Part of a small language model's weights.
Architecture: LayerNorm before each block, rotary positions, untied embeddings, attention and MLP in parallel.
Each number is 128 + 24 x the weight over its row's rms, rounded and kept within 0 to 255. Layers, rows and columns count from 0. Numbers have three digits each. The size before them is the row's rms in percent of the matrix's.

# v: layer 3 attention value, 96x96, rms 0.0906, rows 39-75, columns 0-95
# o: layer 3 attention output (transposed), 96x96, rms 0.089, rows 39-75, columns 0-95
# q: layer 3 attention query, 96x96, rms 0.166, rows 64-95, columns 0-95
# k: layer 3 attention key, 96x96, rms 0.161, rows 64-95, columns 0-95
v39 084:114125128135124128120167149122160142087105093074083132132127166116114136088121135091162111158155140126193150100148093120136112126124110126173111106106065098146144104113136119129142114166130143118192133130125135152118151160112122156119165106140107143136144121155159120117106098123103099136
o39 073:153194144141160123128138092130149129140149115174132122122095121116198041120135088114124117121105140134116134114101144133077133158135100112135119141136159125133123125165099115120131129112095126120095111110114114117124124146138162119134113103141113163165174108100153106178136144150127140149
v40 090:139203073084113136111136162107158139119117143099128094124136130159101097129137101132157155103126109110164095141114097132133145111112150107137127096071087100131159138155122156152127152151130164143141121128148155122163115124085159152139140131133150123132073120111147144128108119145096165114
o40 086:127147101138130148124078119132090042151092139182115127124114106140120162134114165134118120095109122120131090110124132116170141145166163169115111127107108138129112095116079141158128096131195127124081153160159122136124135143132122113111127128121146097130158135127132166102132152139146122119
v41 091:136122162164091114153107101192115132130108121152144110114138155135157171162119154121130110137103185167134128125110146134105119119154135117103128170111145150129127124082142116139136138089173097106124125109081125112081171137118143136079094126137094126173158167108112153122136130111116135126
o41 085:090120138117144128121131172097133122072163153087151140132120088148107122171124155089118090133141118138135160122141140121082138125099092137144077122142164103137118138151158099123096136141087134162155122112104110190125121124152182127138139127158130161128128118134136121096105097116168117102
v42 101:132145097057110129117129141102149140125143112140147077111103110155127117196147105131114116131162127116166086138136097155143183152112135124120129086104100101106164115112127143120136126141170140152147140140176135115131112147101169135092150141137105118097102120088129170145142159126143142122
o42 109:117151092160131142082071124122134048161094148145106129117131114133113181118110136102121131097119094138130118132135112107117104138140162163123106131115114160155107113129109128143097108124197132117117162117145114157142139128140121097119124105135158116154137151125117164080171142168150126149
v43 109:123128150186147113140105118141100140137134134124105153138155166099137135069119133117130161142080137122078175123122152111117106102140122140146119161134150129151087132151132106134121159112091140125106147107100109168144140091160078147163103124096117156154143147155122077118094085120109127138
o43 114:142103160107130143161195131139106193105160118114142136133126133123135079126136135154142113136146167119137140124110146152149147113109105102104144104132135096110126149125138117106162148134065118141134086155120145097108095129129136173140141151127105141097127112141139093183068117115092142105
v44 099:126092177166137097106120089143098115120115108114084149130169117127100133054091153120152151120096128158109151124135142121135149134164139126133135149140143155147066157152162116125127109112094132119111112132117109142137120163174091093145114164126121127144153117160152113153138096125140100162
o44 102:144105133111100128163153129147159226115157124110162104166134131128144085122145125159100100157124148129112122174090156139157120097120100113123164137136136116117137145131130103118150148133079138122142104122104133088133094139105145159148119143097103158099129130144149098165095103115109118106
v45 089:110131142116111152135122154110135097135139156138121144160115100086108101079170137161128140105159096144074123149156142206142133139146110098120143147116128138139130124171153151110133098128091120144113094138149115137120086130152141120148104107104127134069123093157118153143149158159150094115
o45 087:133139098098074085117134147141188151137100127124077144118166140141143185122155073122148113156132107149115112151110130143148143119134158114117155129171116171165149118099137135118164103100144146128101145083162132089131163142098088122126128140106101105124096120143105126146131131107127129131
v46 088:125129096140122128138165153103133122135077141076108136110155121119153103116189130095126134131137093127137146146106144121126101112118152160157137146116128124170114142189138148131097150168066153094111090122139126128170145130120141119140136098143178114161121110116152114095121100167155114098
o46 079:144118183098106113172128132108111192109092150175142151132090144146145130118127133146108137140122138136088086105114106143078104159133136161154156159131129135109156107132105180118154114124091141139111118109145161102100160121093108107141152128113131139132158089123099098161143127110112151108
v47 087:146133186162164120142097141166101112139107152133132178132122091103147132062148137126090155122081150149084173131120152127117145151111122136158134177128153157161097129138132121143114133127088122126107155120085089120123138143164101123131092137120163113154145132126117111113109137113118090112
o47 095:163092142108112108152171121125138243095146136112144128134145156135143090109125133141142116144132154110130140113133157118133119124119105118123157121143145128124157138110166127115172150122100134135126083110132142102106110114141130161157142136138076137093117087150132100148107111074112142101
v48 085:117140150142111115152108099191089108117113137139134128137075127140119161124150102136093164130128134158078124120131132142136194139124123210088133133128141133084109131115131161131134122113138116150124143140104069146103156140131155108116111143115185107122135113126092157153138118112106111130
o48 082:128114131150103097107120098141133162094133160118119167124182123150050123135106134151105130126137127107162135130145121076157123108104146134155145126182142200145125103148166133109109140126153139131129153114121135146120112137109150140139107073157076135123112111122100130104152089116127148116
v49 091:119147089112101144131151128108156124131146112130183111109112136162112138185118112137109106137166120136115087150169127136113130149115138140098149077099104137083163143124108149118121107096152102169129118142151118133125116175108175122111119117157170129067113114108094143109162160142128141154
o49 094:122119107143149162124076126108129042156081130159109170114116116152099155103138140118111142110132100115124121149155119107138144134156159140127101121121140148167117123103138150109104127135201126124140197126129144137147137113112122116117122108121127123113099148085124175073145131125141103129
v50 099:147094208183141106146084075132082116128107125140097142127145134109127119071141131123124173145101151158110175120103139110130131128147110151161108159149153132157091135139144100123115147124110123112144156114109088120149143116159105126128112155117116131141148132159112087138126089107112111121
o50 108:135099136107118109137167124138149226110169141079160116145132141116130070127137143148129111132131164118137141122104142136150120104102099108118144127128139100113121150142136145137140147123068124141142089131140125100134083151127139154156128135123106157108114121162137082188091098145119127128
v51 093:131133114127131136138062157158124148135147164139129111099114140111135142148140117165105155136122130129129135083125121129146205160115073137135139146102123114146123136101118091138131104164122164154118133119141118157091143162102117131136136126081173142127097111110086087164098071136109130135
o51 082:151167099149127139119128079125111140109142170136110162139192098117097125117085118079134128105131143137179068134088143130162116150098141126118131118151094134145114138108132144121141130090172112121153125162140117098137092141150139130125146113143129123139169125159167131159148141080115111096
v52 094:119132112097100107106142133112148138115144099120129087108115142187085120199122114118132143122174105096162109119141096154124161128119150138159124075105081087101121132125139138114138147118137141144136110165190139133125146149129151133117153119127114136083137095152123121186153124109121130158
o52 096:114159091141138155096069083122142055163086101136142120119131110140091152123122131123100143111111125152116128154094119129125123142133140157118111152095136144147080128134098130137099114140183132118127176152135120107157107151149133119104112110102153135140139174124125158109138122191139113154
v53 098:128137060133150125119159156117148160152148142068119119103092136145161141133133131106170118134150065087132126106152124129133127155117131143164098124085125098128111119155133087112142133160076162122163088138132174119148128133118122154154155077129115121137097117121150117104110118155135132116
o53 093:154136128086137145149147094100105096155102090168138171118099174125163106088100114132096134125109158128113098104101124151108112158139129134128171133123106128140149141102095141130141123154121138122118104167117171098116136099117114134100158119096138129168195129112143117175162165123111131118
v54 097:116106113106095131156147083112134115111119094145087142152164095142110115122089128109100127128121151168101130148126147119111068071158165151103136129179119153136121129147130173096114113115104123114082140146126103135179137139137112107114144173149124113117142124137127143147156096131178137166
o54 088:114133183153098136127133163141174137120118142122123095129086135117104156146165150177115136150137095138100129194170097133112109077143121125151140145143146132082137096138121115098076129125124132123150157088127116153112146164106137106157129150100132107089111152097102124113124097121129133153
v55 074:115156158131122119109108087149103147145167112151153109137109166165104105146096103119150113154111133120098110125130143114121164120132160126167103077102148058135118133091107093127151133112133139161183142105134133118100103134124132143119131144113094110121168171110109147149163149095094141161
o55 074:121096090116125155117103099141107060172151095103142120125121133126082107138137160123101116090120136125147145134127120117158134104137135129092097121106104137140087166159125133136077141167148105137137143186122145142142077125121150151111119127111118129134108154156146169146120123181174117151
v56 073:105095096200141101107121103120107134143141128113130160120141146131162133097138135094138111161120141119129161125163181115119072135123087136112114137144092145114133127148167090111091109100095106083128135123127090146128151138138091105137126114128137162132169126153156103104138101087162109105
o56 080:144109173126123123160197120117140209115124112101140123132111128106122098116120108147114134168123141129100146133102126140115130133111081093134168148122169092140136137138141136102177163136057107135158096109115141101133141127117122134117153151123104156135123113133138082182119122116110121134
v57 083:112117147125138125124067111179110135133123125158130133138115150129143137114101109166144168130100169120106128084097119110157134146157116084117108133135096111085136158085134139101157119126187133142121181126122139144088165089134126142115125174114091120119138123131126098128169106090123141166
o57 077:146141111175128142138161117148120106144159124072121127116177102117078112111143122107111141161120123135184155136115155093164148090106117105131123112143122116146082103140150111174093118112109123128154109134109095156158088195140148155130092142147149134147105126144145125112108132134139091120
v58 082:124125126161141115139143153130103112141100157098138161113123089114159154082167125123108133139109123118094151126130158119115134144092097149095138190141140150095130132173128164137090134111122110112077140141099091143149125131126128122151092106126202124147110150122150144097093145125140095087
o58 089:151106166131125100175165132118115223100109152136117156128136144145132119118108129154129134146137139122112133096151139114127132142126125122138157128143150139133166101107167129119191136129104132127120098092120144114109145074112118156145150132133089123125126097137101087117126122063084156103
v59 091:160123184141161121136113143138090125132109110169124154121140103107154158085140106111090156140120132129107154159118152094096160120115128155143124208177155120162138143135134126151078149158090133087115111117121093123168128141125123110144111136140157128146154120124136115142094133089145109122
o59 089:119107137122091086138143125124134255089117164106129099146123152143135116123099158134143133136130138127139113117128160138132103114117148143121140129126134112097141144144165137134161110107117143126125111116111129105116110112124105135136176153144107121139130121166110075136118112111119156126
v60 092:115094079162112109128157103101139140122143120150123143122159130149169135135141134119117089146148149113107164153157160102116107083151106165110120139160089127155133097144138116109071122130065117091089098125137113132134159126163101100129133107137164138166157137141140141105145134103175116145
o60 088:134130178109100118136144135101145200097117108113125120125088153110135154144096114141132145167139107147089123132147113151069099119122114131147171143125155094098129118164136135068161146136091112142155107120110152134137165125106132118116185144115130115117107134110098080162151137132138138141
v61 080:158109173149107130156093101142095093128094129146118169113130125103123134051150131163125123120098136127097127126115133142130138131146136135093149201168142161146121152125170151109104119139135106090100102129138087100116100125129143093152091140155146102138111142148152164098146134131151122124
o61 085:112121122122068067167141183133148230101109167093125124145156125130131143140140102136133134169125103137110115131142138119154130118123128113144137125165125137131168108129170120146148113107105141132136119079116122136150140105078108131141127141140117126126128113154125079117125115095155134097
v62 077:108069172189147099135115081159110118130091156098113150120142131101155134067132150131134137133107111141149161113106153115140065129147100134139098146176117148125077147115158102105137127105130118107133144120107095142142142123155113111125129167131116132134152109158137097119150094114122114147
o62 085:144113148125124118168183127129136199110164119090163116141134135108126073135155111142105125168121156133129140137091136135132145117100081086133158135134156098128144135143126139149141156124036119143148100100124131098123118151114126136140122127119122177122119111145130085169116109123115118132
v63 084:145107136188160111127094159146113125127103149131114164143135120104153128062143131120104149131118136104099190125137165117119138137119103160172129153121105155123090122150135105132081141139064158102136128136112120138125148113140089147154097103076143143147146127133118087104110130097130105133
o63 094:154109146099138124152171088136126237103128113114139125133134149127135103112117119140146111149125156127126140112110152146135118120124109113106165124126152096124146137126138136115197140127089122132131075131109145077119110135140127168140157155126096131110132102149133089180098120097113135118
q64 087:121099138170132125144108109162137095109082121078153095147088165138111182139091110105125109132167100132119123151101098109113124142125140159132148086116162150108136158094153139155157131124136095123111118131139111136114157123149150091082124137154147129131150152106106172176119121150136170149
k64 143:129117120171127088113151142099090112112157105142117117098168137138122150125166151111118151153113123103127122094153132155116129122107141107110157093124158143151099140124125158097102152097123153161086128122143132123144092065161135146159146141107143153100108093115125177115158144159175181139
q65 145:143130128129104172174148122133101144151153144152092160088119127100151103094128121142143129130132162120105103103144149108152122127123099175112110134130109112171150114123089130137136108160077116143135095151157156102150136156124109124168150093138108125182148121146165113108106144079143077105
k65 107:135129150119141105123112085110106156112102150127082137110141113158095094104172142140188137133097088109131135162140102179136109168124142091132160124109143118102060155132137106125121124108140152106094191137109117157108137144133152136138132154125118137103104118109095170148136143099121137133
q66 140:115135121131094129125097108139145097098119098108168107175164136156095132143111149067134148118112096128175167163111101141121146125127171109162153122136151147085110146083159147139123135116151140123143162091082131152120123126101137113108096155089108124101141151139111115114135111154110174122
k66 127:126133137106128094096138116120086084126110148150122129130136108155087088139170133173152128117093095138114128141133131160136091083132141129087166106117149128112143170152140150044138118115157116132077129134139145175115118124162161108127147132153126163095118098125117136152126125127142151155
q67 185:167112141127130125133084090142136139083173100125174114141146137126107127156136166127108126096149112138145143152106112120095133101137186113167104116118124142082103160114148132132109142105112131109142167091105111143110104132089149135111089166100127100112142155143126157173166151148103164146
k67 129:116097161163127092120123104119105092155126143163103139127118132161098115130150164154146079137117094107136119131138108165158075146114104142103156121132140127109077181139138136080119133103144133119114159168145133180129144121132131119125156146115088188119110100133121169136100124118147147112
q68 167:111135109147109149145147150088117138162139176142094133108126121114160114097138112136151108148118156108131091088140187111166120138159094116134119152120118099164156116153120140150136086168103115135146064134139165094141128137148105107129162102160118120123097121117171131102113139112159094094
k68 089:133166091070114134140139150140141131107119123104166119147108115115110121139149095166123175144127103163106113146131126106137133120148144102146114120137143151135187108125115126117172096142136079134116090094141125090117141176122134076127121122174167123091113144113127125135182129100155085115
q69 112:152155082119104132113095136146147084103100114123145113176150122147149109126089121077119146142145078116132170164097136135130133092130153117163159113142150139100109115143165141126105116091176116128127166093124091144113158137138149110127085127113107137136181163136139118100113152139107156120
k69 187:130118122102116087136117132123117092131129133148116147128132092136115071105177173172125127140101090112133127115122133192180104129130127105094145131123125153150116171142135166070122116107145134097123148156144125153121110165106167130127117128113142165106121072146120171119158136125120137092
q70 103:095127090137098132127142133068107115145146150101129126129147147133143133134129124086180062156118135123170096126134142132186138155172090086100135139129109120117124149142147129115161117121110127145142099133144156112148158103135123116138189088152103138085102123121146121102109099121167136114
k70 074:110156063085119121116144129133148109149106117106133141191094111119112090135183132173148140159140111150125100143114142127124117140108145102097131103124129171161118132147136144103186115140146109118131113134144123131107160180119157093113124120136164141089135096139107146121147116081125088110
q71 097:125132165114155153069109196157139109114156127109102102142126116072131116127129150124135154098117126138117143116121150097153137121117100124193141142112132147142134126121130131135104090141123117164144111123092111132115094146128092140129096099145157135139176130164181126106139192128108146097
k71 096:141125157119108112149114154147102151096173120164113150075116118118157116092145156137121122111104146092117147098119149160164167127158091097121105164121105128173140121156122170152082144101122129097117139144122108160139089153120132159110115121074103124149089138149129123106147163149096121126
q72 095:160123103124152082167108109123136142090130121129152156127095115130164154144111124123119142102118105126113161103118122140108128125105164140173104091108108127122143137166101156166120157100114115078124160117114116154113175120089117133120067164103143092131128161108101125112156159153120158173
k72 092:119128158158145135129119111144135148132094168098149145146116115130129129115086161116131131091122055130160172138153113143117096143124127148158148120107113091065111154105153103101094084092106164106134133140106130140146129114092142136168123092130135136130115120121146181112104132142145178108
q73 102:144108173103161149099135151140152144133155118120112122146141090068156139091086141109111153083099105149145147125101148098122124086125102150176151154122131157155134138114115145147086116156109145132138124106090101128138087127114110132135116127132150120147154137140190103093128167166142130101
k73 102:160142148134104143142089118139090168080143158161131157056137132107139081106117146130114153098114108098101141117144160170138178099161121149120115135130099110138158138139104158121079100106115105105125132149138126123159080160121161166123123118111126106136109142141133098150122148144109139146
q74 103:127134109124111099154124090100090127129103143167143148090111154183124146148160116162130108174145145125111114117144130146123117150150145114081106109144128098105123108152106098122161169090143105060124151135154138129132183108132150114122152150139116123122088147103087145153150118084119135153
k74 097:096129113129165122112142119125149089149102097076134102196136127137120145151151120118110135144124110183133138154142097095124067134103162114152149116112147152101113124112153102101155091154146148142104103102135123103100167111133119105160109125153147139093148108124146152101134117097170146097
q75 084:160164139088167121126119131182155162160123113134124127085096119125125122133132115155080175114144151119098119115119117146070112104111158162135110101127138109163151100116116123151099147169140118099106143120132151134117104137121133129099097187089142134180163156118110099125121143141102112122
k75 092:138094178128130110126122116099138122119125120151144119069147170141159144112076104051107118107156155134150129143117130145086108103126147151160130142156128089104134126132121133176081100122122135138114138135114131113151140092145108114145167156141093136139122158113176123158115103155147162145
q76 100:147132095145113093171120076118120157129094113173145164126102137163124127141134120151112124150124129123108132113143093154092121129114169151105090108132113105122134102130101138139135170117145122066102157119158151119128171119106151123110124163101120098135093141101081157167128085128128127176
k76 095:131122133144146132112157082113143119176074136105119106176136127146109147131125110133130143136142099163139133152133091110107076134098169148147147091123159117089111149096133081081144123141130151134120113103108136099118169097131120093160143145173134140103145138111164144125112106101174146098
q77 103:143127104126102107158118095114097122119093140175148141107105155186108133159159113158116126155142148124092120114140107152101141152139164133096109100143125103109128121126110110112148163105140108074107142147166146121120161131136152125117131157128117123128097129104068156176165100092099122172
k77 099:099104136148162120120135115121156087169105109101132099188133133149116167154137120124124130140142123161168140151120097089119074147111152120167144105132164147097107104100146080117162127157140150158114116089103128101096165098135112109150106137155135151119166116118138157108124101114153147104
q78 106:097115166130127173077135182129112102130164139097107109141141120089139131120126153106142116129118125146145119130135139108175143135150071108127165161126134145133125149123142113096120091134098136175148100134111102108140087121142117130151159081153143143110135116168193110106127151117145119079
k78 096:141139114096106128131113147143104147095177114161098129098113111103136093125178140160126108126110157095089113115108152136172184136147101094109110145124109150189155103159115152147127152144138103112132134149147120142124093181129152157104118119103134117138105136139096107128146176135102095116
q79 102:150118128131135120150132077136141159156074119185126155102120122163110141108136124169090138153135137142090122114137105138096113122126164160078111098153142109145136088111097117153117155129152123072106154136145150125126133089133139137115127171096109127163100140100086155147133096105109111159
k79 108:131129141140150139105132111099130111136114106113138084139166159158117139148110093088107137151138135165130129157130104117087108095115173143156139095170162095074122121110118088091130106132136138150096117095132145091120147101163126112163128152159129155118168148118168111151120110109161177124
q80 088:096120112155082144141146119077105089111136140135120128146142132133124142145152148117164071147121125147162124149132133122176145153168094097091156151131115132093108159110138115081136129106106128129134119142158138097143148104139147112167186087149114130069105107136140142137131099095163138125
k80 090:119146085113130132123135111147124116140131114123091122190115107105133103154197140195155123161137119129102091133089118095149126147122138091123110121154134179181122111137123137108182159155148118129136143108130126134099142152118152140096123127141146123130123108121085125118138131090128095073
q81 113:170133133108130134148136083132140160148090115195131148119118108147116145118130117164085152146142138147103119117122125133051124096120165165105119127146137129143129105101095105139111164144134139066097146109158142091135141097121170134115139171125135108162117150096114116160137099117122118144
k81 114:141114160148135138143127103113115104145098122138125111147176170149112115139114119109100168143122116172128130140121116125113099097136180181141143087129162106071132118097115101090123085145123128140088114090118142067111140115157134099162132141163133131097166142113155129141121092113154146117
q82 099:094130095148089114144122136065090077100137161135140137126130157139131140155153141098164069128122126115150130133140124141196141175175101090120128125136112121087127167142134130105143128089106115109147117149155128118131160112136136118152160093146111124076102106137119149139149115115137145130
k82 104:105128085114148124109137119140158119151133125093102110187105085109125124138187152188146109143150099120128108131098109100135108173117137079140122133154130167172113109132144117112182163144139139126152140139135109144094145154108143144105114122138125142142140102127107164099132138099130102075
q83 079:095121100150099120125132114060100133139133121129123121128148132133147142122113133085177074161110142140191103137111136128178124160171095087105114152136135118134105122119131111127148136109129126111161129112123170100151163100130130112140184104158097110104121147109157146093121116111157160111
k83 076:126156097102128129151141127134125110128112096105119146162104114121111110131199127171102166175126106159098112155114140132124111116106173101113133093134164167135133149147133141103153091139140088125110109112150112111112159159124141093135101128157174155080138124130137129107155116079150092104
q84 128:174129112117160099154126086125150171141104101159138151122123099132155155126097109148097159140112110138127140115109125127070108098114168159134107112123129130155133101141101133168120157143122131069114169088134140135137144084096133139107101184106135104161130166095122098105122125154137141134
k84 118:144143154139125137132126107122123141120083154111155140128140156141130121113087130093117153125135084169140152165160120156094102100120165174140147084109139070057133151110133121099093075104105122118107123122125146094149134110113138109163131112164136129099127143112166143138114108119152164136
q85 106:093118134134129139105141166098128106116153145065110124154156128089161142123112149074163096113106116130176131138125136106199119146155084100139139153118122146121126155135156136135115107125110139161150108118102119132139121121134090126153153073140118134095120124153170130081109135141167147104
k85 099:132163105101105128115111138142115158104147134126107158110099099095138081123170145157158116129117112092092104137120168156142164136138117085089111140128107137179132144176123161133142145122139094106148149166157111174139110168115153159095129107104137116138102117152097107126132169122104101110
q86 082:148153138104154117103126146186131144128121136120143151108116144147102106129149108164092175122164140119070148125134133148094130095095170151119122102105126124110124116149136138125134129118136123140137144156111089170089113154118124147109064169094154147158133128145083102144144144131071096140
k86 083:101105150160149112106127151113132121134140146121139108103156141141136176123061122076136082102121153120182144099140109115130120164133078144153133172111111094103132119122147113170110142131123168133132113154126152140129126109136084144149138112108088127177127118115134145125105149186124168134
q87 108:167147111114151113146136082152137180159099114155135145101119143165107124132138109169092158158147144134101118127128125138057106106103182149110106102129133108138126085143112116144141158139140125085113162124144147147119142114115153133104111179101133129180123160105087121143128108113108108134
k87 102:120109160146144110126137132094146105145105118116156120125161165163135151129084101064109127137131128177158135139137115117102080099110145163150148111111155088075117133100129103130116093140130134151098120107122159096134157093141100097163138143163122138112156144103174135138128098139164160139
q88 102:086116125134119137100138167100112096100173145079127114148143116101147132133124144089167092124121113129177138141123155109194139143160081092133152159119127142103110172140150129113138099102107128161155106115119109128146124128128111125149166087152128133082130113150168111096125138134155149100
k88 108:124158093107113118125109135149117141108145135114109155136096106088129092138177162180152104122114114104108121113127148130166156149126102089101104147117102168172137121147139164136150147131133114102150132161142117173127110175109153157089126094099144114143097103142079140108139160117102102102
q89 096:089123133144095164123136155112119086135141129112119095142144130107125129128129149103156093132112116116177109153132130109185146152157078098121169147149136135128132149096145116086125094134124140176126096139148134096147106130160139125147186075168118151083131090139162131124110119135157131103
k89 090:143128089082100129136149126126124133122152119144096125130095115119127120144183135188140124166137162108083095119102134121144164119123130093099106140155125177185127094143108162145162174145145117133148138133137108148121122153136153144074131141125137105129121128135085098144140121103095074128
q90 096:139119130136087140148124100108102133154099109183118104125123126151129148137129124144128098182145148150140091127128118126116153134147130122093113141145149129142125093087100067106152136147136126098103123111172162063159139099138173120123186127182129108133117144093146120153129095108143128115
k90 094:150133127110123135152145122127129107132111092147113125159130145138107124136169116169098163167117133168094117143114112115141123103119181146135140086099172172113144112124114115116159103143126108137103105072125122071111154137136142086141101151173159143076142146119148129139155101088146098134
q91 089:157143164094183138085126164182144146126145150117124141125129115085134119108121127138106182090128131133098142119126148122107121071106125165151137128108131131149127124144125154147108118138125131146153130123089095150111087149110108144112081163112160142164156133161159087109132165141089107109
k91 085:127119161143119112125101143121113145100153143149144126066153145126135123104076147084122101086108145113144146105149143150149155143159090146129119168136093071121148141128123140144069121117106138114117119166121136136149086148125112153137138115081093116172116139133142117139111154187112160144
q92 105:090124139136130137102131166124127112121156128059117107151154128091150118121109132084164121103098122120181132141127131114196124138141087094165132154114120142125125154137168150129128099121128129185158113111095133142129103151132083121141135088148133138099140123148159136081107148143148159101
k92 102:131156113098109121133103137148114158102150135134120164094086106109143107111157140146145116122123133091110122122129166155146165130133088089087116149122102142181139156182128173162125153113126091099156145167137110180143115150113128137088121123087135120141084121159103109114131143124105101151
q93 101:085128126146110151118136155118117083136142135085117103135154144119113112139141137110166095126119130110168115152150124120195138156152079083109160146129130133112130151120168125099140100129125137189144097148137137121134112150162124120153168073146101160079127089150142149116101114124140124101
k93 096:131126089094117121130146135128141134123164112134096134135096117116130122136164120158149102161139172100104087118104142118149155141117102083102109160153109173197125113167120160163173179143150112140159139140142117165118136144147130143072134138103120117144123123146091101134139130115105088123
q94 100:104113147115125162093121166113133108110184137101119108164144101074145131111109146072143108095113117144153136120110156111155159118146080121170159163121122161135129166116139134110104106136091144160132102120122110103140118130126113121143133095144154120114152116155186095113143169158151145105
k94 101:144149126113113135136105124164102151112132156161123169111108105100145081108154173175131148102119113088105126103102153153158195143157106124109108135134106152176146126131114157129106117114123121093141135154124109133134086186117172152107114109101136113137110118144090128130136150136091090124
q95 093:132120179107129189074129177153131126133169142148113112128130124089103099116132146132106137110137135147128124129140159116130135104136100134123166157139144146146123125096126112083116098164101145159141101131124107101129068139148151140127149104141152143139147112160191089157135158118127093083
k95 091:158105148112104134150104155107094124097177124180111120067154137105149118124142141135102123119119189096105111092105144130152172123166105136119104148129120144179156090125099144145109143156127117132112127129131132105125093170146137151104138148118104114150111156128102098155147157154112093155
v64 112:156154154139111134142129120146114137133154126131137126109088113112155153138127135132125133129190146109071142117107120120128153130107140105152139120093148060115117105135091121135119150120089111104159100127085126128199108103116144163139168137125150095121099185140149110184121155121134106113
o64 107:123160152135179112114171077079156147140087121144149146102144147141117129101149116131113126073107141150151171127100083113111130111166121121084113133129160142110128120113145113121161103135129150119132122142142155110108097136131178160135137178146107152058122142110114120147120110108124147122
v65 109:110133183131136174123114114132112153116132112101137118139098148107093153154147132138096140140130110154132132121181119094127109149077121157150135103089133126110108134069102159137120093113133094172138109098117078107145113177127155118163134104169177138115098130144145160125141136104146140126
o65 102:117119111132152108094131135133136108135096152187112169130108147154124090056165148123116113081093116123131132180104130161107130140119126137111118140102190144132138192142120149119138134184139137130131143145111154140085092102121135107128139145092131149093156136126094134107119120124120120118
v66 100:130126132143137116140137100173128124159146097136128112123123107172118140142115092125121100117128153103127123130073108142124171101142136129110139172171125115101093114161141107172115158111144150128143166134120140165127158105128126113060123172094086085170105153110096117162106123114096132148
o66 098:136190133155115130142113129067147159099157119116140120152123108087110168111112159128097103093158121161142150091133160105132073103154132101121155146123117098104129104115138122168126116115098146131158082121133137122175101118155137147143120099144142135091127154102151110111166156124137159110
v67 105:118167158129106085152129100095097129150111178116131134111138089163143098096154124125142127108118115080125124111138190176132103081149137072128109138131162114154133156125121178106123114114116128126077123127126143126159067127150141147136165128139128165123116118129120127131132113136169112130
o67 107:147103138121108117125151109121121130153153088116128083155150171131137139173098154117119145149134101137136159142165104150145156152098119113130144098150117136157112092127132114104106170106140137148100139097114083123150177153144158079078130149147110114181092145114124161104130109133114093096
v68 113:133167102113086102141118131136089124122105172129120136121154112149120107105129122147104161118048109132124133113141168168138142097175130122081126136120140131144153142133170167139123117104142154114048105137153139113108097134148149124106129116115145156131103109142108144106153097170116133153
o68 113:158103124140102134143128122123104120132158123116138073142112149126126135181123166108125131142155139123110107130200114154136116156080129148144140085141107137127106113155101133110123168107142117123109129105121087138154197153122123086094105145139125103179133112121122149124150123170098079109
v69 127:116118175149166126111124112117114119143133144141119119097117143107138133119172143178132088131153134102113117139112135103136068137060109135186114137129165147144113146097066139108125140151118123155142133096103058133153135141115112125166132140146141158122132115140133124130101149091165127095
o69 131:105123126154172095100162126134149130149071113165093169117176132142118108076127105130151146153103081118128144141100101144154148120151130110093106153113172116145142120097163125149105095161130139161121154134130151148107096106132149111110157102132131124107094170147112121110107114108170146129
v70 111:135134083084080159129109147138148113108113092133139128141125131094122112125109138131113139123094123145155109110142122135155160182194113138088133127157102112159169110119178100131147131147146118089135109165166172093100144156127144148109111101100153103124142112130120145114163119156096144115
o70 118:127098130126108127146101143154114128112144159099170121122095120125153103202116105119143141151156180122118085130184109111100114140091131157168125107122090149095132149160116145113138147114154112090120147129126110136125152132105080121139106138137121096177164082111120121142126147130101118169
v71 112:102127135117137117121104143162143120136118128147129127119121103141114137095084134116117133134085144175151146150112141141132120159197125169129112167177090139106118107099157089108109118102155166106121133149153158109069176139098111108110119120122085138163150130141117162112095112130090148142
o71 106:146157078120114131141113147149093112134166175104133115120140091110141148153128128095161110137139136114136091057159151114148121122118128136164121129127115106149166130134106113139114128097109095107098083148128145130118109109167103138113145124134158124168142105135127077125170134184153137182
v72 098:141144138136128163106092142169151126117132139140127137151095154081114137125120153163095104159131159183102147147094129081151118170137125162168126112096127139123111113116124069130137112157099116116164116133109102134097140134121133129123086112110140062159162146107128141134143161157094115105
o72 102:153113134118155136096109128135128104125094165144139155096121102130115108092149109102159115123110161101108106117126112098095108109168151169107111145106140139111136155163141135133149120160155116090129120145173182136075119115113110145160117137140132148067108093169137119161120115112171153164
v73 103:122110114117139121125152135116143134124156140096134141089070133140115118141174129114162070133137123111161119139086145142127188130127107102136171106166140108072117107159084102131114131110127127118203123164131124165143139113108151143101118154112131114139164131121144155160098131146093132126
o73 096:126168136158117116150157100125149145098126112154131156168120138101120112132121116174095149149151133159118138087149108098129063142150129137146180130119101136113142116110146132129185157098109135125097117114111173067103111083105123141169143134129101140106120116106111105136148144112098152160
v74 107:122085157178168108125147119108141118168174137147111110114121120177137152142114111126132086122168161119118144148117125111121111108113127161137143136159149135082092140148125126140121139140132130158152170112096126174096169088127090122116128146142088110161128136118118103125057134098110122153
o74 121:128179134130124123130121126098137098123137115129104135138154099115111148068125149139126115115125094142152157084093140119145118114173130080118130180130126086137151086092141120159126092127091148145161104115132167126159093131156153148143134102121145145085106164135160115126152136105170162096
v75 113:129119128120163128115104146137144124095125183112124113153116152108122130109139161118144120138155105125119131120137121076141061152081120164155129074095091120140145136111130132095147109171142104182133116103159115147109133143114106116174129106151172181116136128121149146097086125124148123099
o75 117:109124116131141113087117143173130079165095105158109183086176109156127076108117080127147126150100077106146113144082124161167179142122110136112113151132131148145145124112119140149142112141139104149120164151117154154084123144110109121117136106098115123149148125156146134114127141106142130152